Weights of a small transformer language model.
Size: 12 layers, width 128, 4 heads of 32, MLP 512 SwiGLU, vocabulary 539, 3.31M parameters.
Architecture: RMSNorm before each block, rotary positions, no biases in attention or MLP, untied embeddings.
Training: a variant of SOAP for these matrices, 140M tokens, 4261 steps.
Each number is 128 + 24 x the weight over its row's rms, rounded and kept within 0 to 255. Layers, rows and columns count from 0. Numbers have three digits each. The size before them is the row's rms in percent of the matrix's.

# up: layer 5 MLP up, 512x128, rms 0.262, rows 400-416, columns 0-127
# down: layer 5 MLP down (transposed), 512x128, rms 0.236, rows 400-415, columns 0-127
# gate: layer 5 MLP gate, 512x128, rms 0.268, rows 401-416, columns 0-127
up400 103:152099117171111120058124109127095131123094115114113157173125144122098115141151113151141117106081153138083122123140080163085121162124131038100101104130154135115108107154113119140128150154131151151128128097150150120079075111122143110143135111113091109162107116156156123110124126095134115122122113111116097152107132087114130114105101124131119118124170118161154150116135125139150125100100
down400 097:159155089121143089147083130142149125105114125113127111124117107135143129114155132144127112140140139120164169135123141130099142112096136144163088143115090165143124134135143156118107106105128133096133138119072107133197145136082075172156122134124152112098089103141098152127145123170146147116134145116133110161138115129112164062154126101147172140096124137103098135105063123114123131159145
gate401 098:151147128135171080114159102168147132106133148097133145134124140132100128168158164104102101136120127115158096130181126143090128152133139148143127104166149133115116099151132110122130121095110095097140129083137155140144115107119123136163134175118140092150126117103107157120082111150117118116130081122106113143122100182074126146111106084104153153118101112148155168150104192131141100110129
up401 102:126168121151141130114167119124103123117082137149144149112122137123117134164144127135157129096116104143080144147119188087148169141129111143110147167112112113110110151171108122123159131130141132108185126134149118121059119105116164162098106133137152121129108140130114126116153119142147103156147136175157139114108149143151135115192176103099158159098130085172156113108138132100126109150102
down401 099:141134148121096127128136122117112101149119147131109129102102127087130108067143118132088123166144184093119120119131133160148151086105128108117153160149157155146149134112123119130143072111087110145170081096138125098125077091111145131150135131118150125164140148099110157126123159155150137148118166150141164112190096128125130140135131080127159106178133141098120149146168117119142122146155
gate402 112:138133136135171100144145131146177180081129100090138128111158125130141154124124153139133103102138130122161120131122110120098113081143138132125097150061131113091104106139153123145108124141145143127136122146103097130117125087126169079104162169093120131172121138087104124153103133124127094124143067121113151142068140119099081131096132121118156131170119140144105137146093099103127143146142
up402 104:075137155090105095117138189124119115089120100062134144173146104137122119143145102176099166169099127147134122068178110149154135146134127128107129106134152140106136138152132122150142085126119122136111126151113136130137128159125124113113118179138103164141118129164103167130140136142126105174141107097116112111133103123144156132148146116111189125146124181121103152152091125111127140104142
down402 112:130150168156151092168136132121157099135146147107125117171136098167098125181125134098122141116122080142134104111153123089131114105143123125140145070129157130126135129107136138072184143166143145128110158158155116135097178166142131126084096166143071148130126115133171144125117134155127166132099116109154112123164152146134125140110133109152126116150114151117154101135123166116134136080103
gate403 102:133117143115140137150093107136139117142097127130181159127134157144178142099138095113099084138099120071125096103177136125088138149173150102134140151130100125126114091085147135135137126116150140143161139134170141173107148125140129105137108103098102180143123144119145102117122116147119134158118099137098077107138182138137096105143124133117158076124158120146099114126074137104116098126154
up403 099:127136103109106122119137109122095142138122147175150113165111105134112092063147077153123095056134121163142101111093125118142090103115139107086113113147137132087137179133103166134116142103121131123118107118124120170117147128115131146159152142135135082143118114133130167146149188129159150107103107126106121121131096140116110108117117128096196113154151118131148122096098106124129107122085
down403 104:141118122093122107101100119159149092137123091152149132134107190170118137119095096118187126141167116115132091141140134111106109100154127151071137104124144148147123118143115095091114112128120114133124088160103153155134174134152138120101118081151136127152158134091130105174157127114168133161157100148110142124109134135113130147143112180165134132172081155148129137109101098138152118101122
gate404 114:135137139127095146131125115097160159143144107136091089154118138171114137118161112126109079112139173139119108144107130124113148086101104158153120097099112039112108137153152093138162131139129162132131139150172102108123120171137092140138127147094119129121115102124142135101152104188162126126107146105164102111125120136162075152133122125143119155141111128160124089154123130148083145111152
up404 105:139120158146123106123109134131155102124076127146156142152147119162103114105112125101143145086135112111060106139118139102155160163111173128198151119126134134088089131118167063114129130109135141109120122145140106092105120092128102109117090134112156157117136099110127153154104137067103124114130131110177118120137135140117121175156121125149124114133173122103148132130110078121126084138136
down404 108:129142177145148128149166112111128102128117132142102106093126113106119121096147158137120115104104097132122064158130168158152123159135127180135126150152144138153124185127135127120113128087133122131140147083111123122127095112113104168131182107108112117111142142115121083088195103133160089114074124178138102104149112132098133114152148157120127155099117096091130105136113125138138145103132
gate405 097:150170137155079130165123120175126089148114105136089155102132133166105116063117149138128129123158103150131125147153130101120092119136151118128084103098090145134138098130105087095133156144119147129095147135128123177150101138123107153158165131129169106131095057157171123159113121141112072132133158135138114153131137121115131113163134132137156141145095129144128105147132103132155097101133
up405 100:156109133145145103139171153122125125111087149158128146108095128157144087162130118094079132129115151084146099099126102132145126118166087147138084126136108107145117124099132133150137129130138125091169161075123134121106124098107156124145153127092190147140066098151107156086124145091125135128143109165154151123134167148112097136130088148094110111119136143129125136123165086147142135160130
down405 106:160147092109122189153064149103116163154109096131133116148128147152072181108133174104114111153187125104126110124139117139128122142080149141138125115110096140150136121128126090136141142154137108153148085138116125116107112143155100153121099127127127138161105106127171136124103157122147149117094157124116130088149134134138139077143130097145083147147133152106124100129137122106147128087074
gate406 093:132106128115134117142127150144144106137096124108166151128109149125105124112163194120072099102151144136112126146140153125163120162128119147126117097161120122093099137129086122070116129116126145127087120189134135142150135112168092112101203135129150106143169126122134119137147127169141096163166091131102102115103183098159103141102135128110096156152149132128112137147114156118115148139130
up406 101:107106118131100148153109127118120124142105147145145144126115118113193152089115122127122108117139141151131099137141118107143147140094163140098148122120133083144098126118095134112116098112103132189104106170142178113133160126146128148125106098167180127132160155131114151100104133119096098185156118153097090155110130135133134112125136170125094121129194075099120068123150130141114125116124
down406 104:118122147119153130087165105151108156127150132147140123112119141153144135091111107142135139132131126158168119109150089168092126149132104154137138173163092137165120110114096130143133143090112120168146110129127127106124149097134096141184136113158164145122140183109158123143129164109140136211098124145093110124154180108112120155153124135101090147114083114123136116113134122090141089149111
gate407 087:145140141089180159069164081116144138113099140097129153138115110138136104138121118097120118138120148115092162148108127118095144096103148124118138170113127120175132086113090157167079125142164163136132127145131113136132089128142166151148150162090122116130129118122167145147101095128142113124144136152163152159080101132149116158058125122137124143144090112122148122106137118130106146153167
up407 091:164133141123092066120164161093158124155124134143148109111137110130175105118167129139103100141125146107103121133141103084109125162131116162151144142092142110126157149114149097148113132129114131100125088152096118179119127140100140121134110078123116112161103104155146139141159116145141148133128097178112098147098120135155108125119088053099151113093096112146133120086119145100141146159145
down407 087:136169141122130087166093145117097146127118142111136150116113164116102157125148110110131125123115164129164129116093151080122132152097149125127099155137090165094101125154083116129142153138159112156122112118147112160159133127128137097112150123144136128148111195105180153169154151114085143155098149144115098138108103103122137122125127141155094103159081138094118080105136150168161149110105
gate408 099:150084147087135106125122119140127112125125108127078117129145130077100114141159136125145165115128137152142151096123125114074187116128111137093178138119128109114163128111168125145084113133155147121132103103150109119148109115099124119089127125055080117142122121203151096122164111096170106123089109112129116143133100164157124135134135140134094131133128084120123131143104148136107104115129
up408 108:124085122136148167143127102114117130139132077123097126138134158132117154159140116164161079147139149139155122131133116122140121158105160131134138134172153134125105109148111132133172165150158130119157131151132153162130108128102115172075105126172121172142145069064095106121163138118129147086115149123112168135122121140122149139155094161135117104117110112141110136127182115135128196134116
down408 106:162135089183119108126121142150104122118146139138127127107154093112176112090085124173103127096150143119107104119140086095093111119122101130115125113130114147137119089119113108105139113159122106151153085131138143115137121126093083134145097096107167099123158115097101157132130111126133169090133098077125143142127180104172114143122133138147155097113116116122153098146173105140176125149167
gate409 111:135153120135150127119116144104113142137152147171149148155114156147132136123120134159098110123146092113166079190098118146167083154144134145157134087111090121099135101091136159141126154136114163107119113116143097075147102141159132102122118133116130181135119131147140091097143112130130126141095079174112121138126144110087095121115116060112117135108095142086113110135155116147109139123164
up409 106:123116117143120107096116072143173119150123138147139104123136137114099122120124119142121136146091108086148124163144142177161151177101120132135096106147145101129125142093071101148153129188155163134153125092113134120122110152102156164093113111091130128123126175153146135135154082174114119103123174101107097089159153103131123075094088121124127132117132102136137102115126140122131131125107
down409 111:116105141116170106098141133125147093125114130160103118119088118121117143108113164095132154162148142140178107119132142158145107133105130141111102117108136108129142154056155129189091140150135121137144135086128137102098137096121056084151133148124124145164172078130171134113111151143148150104154128126118125117129124120149129125133105100178130090142069131114158146136154115144100115135148
gate410 088:135126112123119152146129136142134129137087115094154147118152124166129166125136135106170129089128137120162145149140089164105126133109190153125105099091145134121132188145141099153137143124155097118168073149159082140145165144169131125107141132136149142076124118146089122100136127157113095156120109060126120144179167098104151138148142102144133153140143137133116093148106113144122138115105
up410 090:121118136123126140139135184141153163096108156130164142129139119138131147137155137090133087139144161087113126121137088156155124108148156125174087081151155130160120161131089157140117154099191152128121110137134092134094117144154129123119207120097105106144111136163120145154114130153157117111130116146108138089146175110097098077159138151111144104109100146146155135121128129133121104133119
down410 097:110133139117104123096145149109117131125119103150156166096152134080150121131128119081135151142144140073142140089116174110132076129131170164099165138096095115146128122120157131118088159136103114117096110185116123154128153133117134130092108130104128104110100129105117146089135102125123098132140122082132094124186126146161121181128081111102139137117088136120136145142106083124142175128123
gate411 092:134105118137082107137097130116101131164137130153105091143116110133154080101096122115087150167124155146122118111154179106126107142155128125119109177117123153099135118137082197159174116113156185121097089132139148111104109131105106128144123128113100137110121104087123092068142176140091143111146157166132107134107115105140137135118125141119135132098167140152110143123124114125155130092135
up411 079:133159132119100077120157115067162117120147122119128138113112166097118146149121144172129069093133160119119123166123106180109141143155126101153127081148142133144124087120136086117110127113130117157133099167150148117136146116123134151106159158148122117124106146146087144144132108120126161155079123121101114190163109156115162160123132101152105110116118123129166155129119133068131131162119
down411 089:166162095135131116135132118075122162142118144129121129136140129085145145150098094107148126173129143153106110104172139164098106098149106133158135125148132106131106104110143143119101123111111156154111111124145145112159146141100042122143099156159144114120110115115102120134131139101144156131075127114132085144154111091159127118186152127111094092137097126132162117144114103166110128152180
gate412 104:148115138135155105121120117142127148155145116173100126133145109144100146098092083133122179155140138172111131139117183117071100147079199139115116167116139141158119109138107114142136111136150112118107132155192122136149149145143132150097151138111147129091177129136133092109152141140149121147072138157117160117098099125079131107140126111144132154149135092145114144142101152131163126125147
up412 103:175150130120120174137145142119150109188113109155138106129171116137141091153140136149152162111080137158074140092166125119118112131131160125171130132116116143132133121136127126130132117132158114134141123138119089160098131115109160134158155139100125129103143145108151135131130157112116113178087108106083129141130134178140177119159147158085137096124107112109151108131130182180149128117184
down412 106:091147125128131146132101131135150080137135140143118140104088105109124123190120139102134121107159141109087159148161136125125113127138103088130166081148129108098112124167141152149101112085119089102163122085130126128109095091130116109137093104110102107184104160110122097114153147143148126135133157154118096139143066122122155139146088099156143140158098121121106145123156152108102081101131
gate413 093:109136095124152118166126106174116126136136067106140142147132111126149124133126108112116144114119089134156162158162145091083095132102121128144119133130097102168138137130101150156091114154107170124155165091136119155160124170136155117144126151117111128101101124161144127128084104139124093124132160151084131138126142150142095112110147078139116110131110083191149115100128130169100088096110
up413 093:135109105099116135113140126128116123127098116168120130084107138130154153128112118107113094117142143092166071121148137120092074104161163167121147137124114121119115094112158172145117143090143070113117123141152119182118120129192102113146178094159111132144072121152125144102114126148125133134099094109105128148109156109070118112123147113122098134123112134107148130156100101165129120104131
down413 104:163149117136122124125134136126156111092128113120126105131109100120118169136137126108146106163075132134103098143110119103133135141135123168122116093105110131136112108109135053153113145083139107120143117134162135159125146120174164137121154095159127193102068110163116111100145104115115126072125092153123121131161103146110136076130134157161155153135154117131086153113099139140143149088108
gate414 108:122158092124108165110149127141128125118123125136107137164157122162100106104129116137111145125163150135116136089147139120097156121149122135159162086141116148151125160117159105107116150173116140161146162129142085164127194121161140092114165112089133128074090132140128142111093118127083132112154130133118120135152142121152154131119082096154149139183111168130124199137111109116127146158130
up414 112:111143151116130149100142161107115105155111097100112140100122115159162128111109123183140108126107122129148124115154108107087141112141146174126112135118091106159128102120107147137105123087082186136142173135107149141106139132093169142092110147116198145130122131163166134086133131137172136144129116164182145099096148131162137082170155145129081126107140114144139143119132147130136128136129
down414 094:121134112165109100109112109086131117161169108136106123095151125134113159108127098122132152158117117157170140125118099131099134156145101094120169108152139145126114097122154061118184110086126152106128107146110115083136113132108132111113122125108075139129140119138098156129128135104112151123113121076117114119124113114099160163096148155167106084157152069116157146100126113157172141120138
gate415 100:131095110134123111139118178140156114138145159139089112134150161147180125147095104093106072131151145140116150139092153132104140169159161153122110130092142135143085152096108156140177114171098160150105119124144099114119140094072130135095106112119096136124125122133137145101116173138091123109144129130169090093133124113120107124099098124106164108119138111138125119184115114093123101146114
up415 104:126089117096121105138143159130150127167111127146091107144109179140123133088135146115151121122130130135117096134166097129116097159146138178144130105154122127154155117100175141132141078146119111062114137130115112096140157108160133131109146140112133092151126141128155106156123124101152138115155107173107155053132130141138077148145140115095113089101142161096129161111120129165134170156138
down415 092:145158119120096152153116170183121110155152120144114136123151138129122114116118151116169119119167111115193161110112122146106095118121137112116115125160127155145102096119135145118171130151136099133140139163117139097111125134159129120132151163130134136121124146179184124126135119106139148180138116082122191166138139153093139107095084104153154061144158152105124163137130133137101124129160
gate416 111:106120102107113102145142111153131137138140155122160147122098095157119111092160130124088132150156101151206141162132136131110085095130121146128120130103139166136114100156148097163127091137093122110106138149141119136121147150166133165102082130118147121138102118091160080100140110121122137150100149128110129124125110113092113115134186151162060142128143134167177146135111144120144165117106
up416 109:121155106118129173101100139121139127135176148107109180074154172161131175112120146106140130147148088169125116126138086136143150132120119140085133136136131147101137168101161139092123140119141141117101138170120130174135135149080077122095159178130123159117143158110157123112163148125125123121090120110121121162114128112148126105141141148104123142136080176128112157113157140125121133124074